config.toml
n_kv_head = 2
d_mlp = 512
norm = "layernorm"
init = "uniform"
init_std_o = 0.0
init_std_up = 0.0442
train_tokens = 119100000
dataset = "wikipedia_en"
Each number is 50 + 10 x the weight over the matrix's rms, rounded and kept within 0 to 99. Layers, rows and columns count from 0.

# down: layer 4 MLP down (transposed), 512x128, rms 0.116, rows 503-511, columns 0-127
# up: layer 4 MLP up, 512x128, rms 0.136, rows 504-511, columns 0-127
down503:51 54 48 37 58 54 50 54 50 53 51 27 29 51 46 62 55 44 42 66 47 55 53 56 64 63 53 61 33 60 44 54 51 59 47 50 58 54 40 43 56 47 55 51 28 31 41 39 40 70 52 29 74 61 50 63 60 64 58 50 44 55 59 48 63 48 72 65 49 55 47 41 57 53 32 56 37 62 55 37 42 61 61 42 41 57 49 46 53 71 50 51 65 63 35 54 42 66 55 28 50 33 53 71 59 48 70 49 57 62 44 38 54 47 36 46 55 37 55 55 25 46 49 50 50 60 65 47
up504:48 61 41 49 59 35 38 52 45 47 58 53 52 48 54 45 16 57 36 50 46 50 51 56 58 51 48 36 36 46 62 50 52 61 43 45 49 52 59 48 59 62 44 25 45 41 35 36 48 36 49 44 69 68 50 63 24 49 61 70 39 52 41 58 51 53 43 66 56 59 86 49 54 39 45 46 44 58 37 70 36 45 58 31 37 52 62 57 45 59 64 60 39 38 55 65 62 58 58 70 67 50 46 35 41 56 47 47 60 38 45 61 58 37 32 46 48 49 55 55 42 53 48 62 76 49 43 53
down504:60 60 64 39 47 69 51 40 35 45 45 63 42 45 38 59 43 38 29 54 40 54 61 48 62 53 46 52 51 51 73 59 43 51 55 49 52 49 29 64 47 50 35 46 68 50 52 54 63 44 66 63 67 53 37 41 46 40 32 45 32 47 65 48 47 53 39 39 66 47 55 35 45 57 51 63 60 56 68 55 56 44 47 41 44 67 44 54 64 63 35 53 61 64 56 39 38 70 20 62 42 41 38 56 54 50 61 33 70 36 55 52 45 45 56 47 53 35 67 45 43 45 43 71 42 32 44 43
up505:39 38 51 58 56 62 41 39 71 53 49 54 75 31 58 43 65 59 60 36 65 59 69 50 48 20 53 63 27 41 62 54 49 44 42 29 52 44 60 59 32 62 60 41 33 67 36 51 54 40 61 53 59 52 45 37 63 47 55 45 23 44 57 55 55 49 44 45 44 52 50 35 69 54 55 54 39 67 48 47 55 48 50 44 36 46 65 51 42 38 52 34 55 62 43 53 26 46 76 44 46 56 71 50 40 50 54 46 52 47 38 38 75 57 54 75 66 53 41 53 60 57 39 39 68 48 52 63
down505:54 53 56 39 52 61 53 36 44 38 38 45 49 29 51 57 63 50 55 48 66 56 58 37 50 39 38 53 54 67 53 54 47 60 52 57 61 43 58 79 48 48 48 44 51 52 41 39 46 26 44 61 51 46 51 52 64 56 61 39 51 44 43 40 53 42 69 46 50 52 50 37 47 40 49 48 39 59 32 52 48 43 49 43 55 41 46 53 49 29 55 60 49 50 50 54 71 48 58 38 37 49 44 48 59 55 48 44 24 51 63 35 61 36 68 41 45 69 59 50 51 58 43 56 71 30 48 62
up506:51 39 44 42 38 56 61 60 50 48 56 41 63 56 55 54 47 35 53 48 48 53 46 52 62 55 52 55 37 65 45 61 45 58 46 44 65 44 44 52 53 42 65 49 43 55 58 37 56 39 47 41 50 48 56 31 49 43 40 60 53 40 42 49 52 55 50 49 47 43 53 34 55 51 48 59 38 68 58 47 41 45 42 53 41 44 51 45 38 55 45 49 56 55 40 54 50 40 47 47 60 36 41 49 44 33 52 62 47 43 65 49 52 63 57 54 68 63 73 55 52 43 48 53 47 38 40 67
down506:61 48 47 72 42 49 39 43 54 39 53 48 53 40 52 50 54 50 43 53 41 32 41 50 41 59 54 59 43 60 57 37 66 44 57 56 60 58 53 46 52 56 65 40 58 46 42 65 58 68 69 56 39 41 40 48 59 59 36 35 50 59 46 58 51 47 48 48 67 52 59 44 53 79 62 42 61 47 50 47 53 40 58 44 47 43 54 61 60 42 43 65 64 47 69 46 65 44 52 49 48 56 59 50 56 50 57 52 23 50 32 40 46 49 56 39 57 38 46 50 52 62 48 46 61 66 61 38
up507:53 54 56 53 66 41 60 49 47 44 58 50 50 41 53 57 45 57 64 57 77 55 53 51 48 71 52 47 60 37 23 29 49 47 36 35 51 37 58 62 51 59 43 35 62 39 71 49 46 71 48 69 70 66 42 68 38 47 42 51 64 47 51 61 56 76 52 57 44 75 40 43 30 50 52 36 39 48 70 50 28 40 56 46 53 61 46 40 32 67 57 48 49 47 31 75 52 45 74 52 46 55 48 40 47 58 38 64 31 52 43 41 65 45 51 52 21 51 52 43 33 45 48 38 51 56 76 37
down507:66 51 51 58 62 30 61 66 55 55 69 54 60 44 59 42 52 51 75 69 50 36 31 58 57 69 43 46 48 59 46 44 54 36 46 51 56 45 56 61 47 60 51 55 63 61 49 63 45 50 57 56 68 60 44 59 42 54 46 42 61 53 35 68 36 49 50 67 39 34 63 46 45 42 55 36 63 54 60 38 60 45 54 47 45 45 54 44 39 78 52 56 34 25 42 47 76 40 55 51 63 49 48 44 42 48 33 50 59 54 37 47 51 65 53 29 36 48 67 62 44 43 55 52 53 49 55 55
up508:56 51 47 45 46 44 50 53 50 35 48 53 47 59 58 52 37 61 55 46 57 56 49 47 41 51 49 50 49 52 60 53 57 52 48 56 57 44 41 68 31 51 56 52 48 63 45 39 42 54 47 45 55 35 51 67 58 43 51 53 51 60 51 52 60 50 54 44 48 51 47 50 56 67 53 51 43 45 55 52 48 29 54 44 45 46 51 50 48 59 50 50 34 46 57 57 35 51 38 57 51 62 44 37 36 60 39 33 43 56 44 48 55 45 46 54 42 51 46 53 55 42 43 49 48 44 55 45
down508:48 46 37 39 53 40 39 56 40 64 42 51 59 54 41 62 58 59 52 43 56 52 39 57 48 52 50 40 38 51 48 62 62 41 39 52 50 54 53 43 51 46 49 44 54 48 46 46 56 47 49 65 46 53 46 51 46 61 57 57 45 36 41 52 42 54 40 38 46 58 46 45 47 29 45 38 58 54 59 42 67 61 43 45 47 38 55 35 60 42 62 60 42 46 59 58 43 49 51 45 49 54 39 56 62 44 56 60 72 51 41 29 52 37 55 45 58 40 47 45 65 57 44 51 51 45 54 45
up509:52 44 57 43 51 40 53 56 31 59 62 52 49 34 64 45 55 56 37 33 63 49 61 70 49 48 62 60 58 27 37 63 64 42 58 53 52 49 39 48 54 58 40 43 59 43 52 46 39 65 56 38 73 32 36 42 50 70 43 47 30 52 54 57 59 61 46 55 60 30 61 48 59 42 53 49 57 37 37 51 46 39 50 63 56 61 61 44 54 65 51 57 43 54 45 43 54 64 42 53 48 71 50 55 54 47 37 47 58 43 50 26 43 47 66 44 59 37 36 35 60 57 47 35 45 46 39 64
down509:61 51 49 45 48 53 48 42 43 51 31 64 40 36 38 54 41 49 45 56 56 45 37 59 39 39 60 50 51 51 52 59 53 52 55 66 50 53 52 61 37 52 57 44 58 58 31 48 49 67 51 53 44 48 30 38 50 50 33 36 58 55 31 40 53 38 56 59 47 40 40 48 39 41 54 53 53 56 49 45 55 62 52 56 37 63 47 59 58 44 30 49 39 48 57 47 69 56 55 53 49 43 38 46 57 59 43 31 67 58 45 55 41 55 54 43 54 47 50 65 46 48 37 46 52 32 56 51
up510:46 42 71 65 51 44 42 78 39 63 46 52 56 37 41 40 43 44 52 31 43 25 57 37 80 31 40 50 42 54 40 44 39 55 43 39 52 48 42 50 52 40 42 53 52 34 41 42 50 54 44 44 60 50 54 64 43 49 47 53 36 36 56 66 58 62 55 47 63 32 45 53 44 46 51 62 41 38 56 54 58 52 46 53 53 33 51 67 38 49 50 44 64 42 60 63 34 54 50 40 53 47 52 53 55 49 57 49 59 38 57 53 60 66 53 55 53 60 73 45 67 48 34 59 77 38 55 42
down510:67 72 57 42 48 52 53 55 52 58 69 56 48 51 42 52 28 43 76 46 50 54 27 61 46 50 57 36 35 37 46 56 27 42 53 68 33 59 72 63 45 47 62 56 43 58 39 48 36 59 48 41 47 35 54 53 39 50 40 64 31 78 35 45 35 59 50 53 49 51 57 42 61 47 45 67 46 54 38 45 39 58 41 39 49 57 55 45 33 49 53 57 86 29 60 52 35 53 68 24 46 42 49 56 50 50 56 61 43 59 53 53 35 63 42 51 42 51 39 57 40 61 55 42 41 51 42 55
up511:45 49 18 37 49 63 23 54 59 49 35 30 44 53 43 55 50 38 49 50 50 61 61 59 41 43 46 67 35 65 63 40 66 40 65 54 49 47 33 47 46 62 48 43 52 69 51 56 49 52 46 37 44 47 63 50 49 56 50 40 47 35 54 58 41 36 57 51 39 48 61 29 49 45 71 50 46 59 55 51 57 44 52 49 64 62 50 50 56 56 65 55 40 57 29 38 32 38 42 59 66 52 56 53 52 45 43 51 37 62 57 48 55 44 68 61 45 42 61 42 47 41 51 51 49 45 42 54
down511:47 68 56 60 53 49 49 58 65 43 46 51 34 65 46 53 65 62 47 62 41 40 43 65 50 62 60 48 39 59 29 49 52 50 57 67 46 58 61 58 52 42 48 65 51 49 60 59 66 61 45 42 56 48 44 57 52 60 47 38 46 78 57 45 44 54 58 62 62 57 53 64 38 53 43 39 56 54 36 49 67 47 59 56 56 52 49 51 45 52 46 48 62 59 47 55 61 49 55 52 34 42 47 65 57 36 39 46 40 57 30 64 49 45 51 36 65 45 51 64 38 46 62 65 35 45 62 47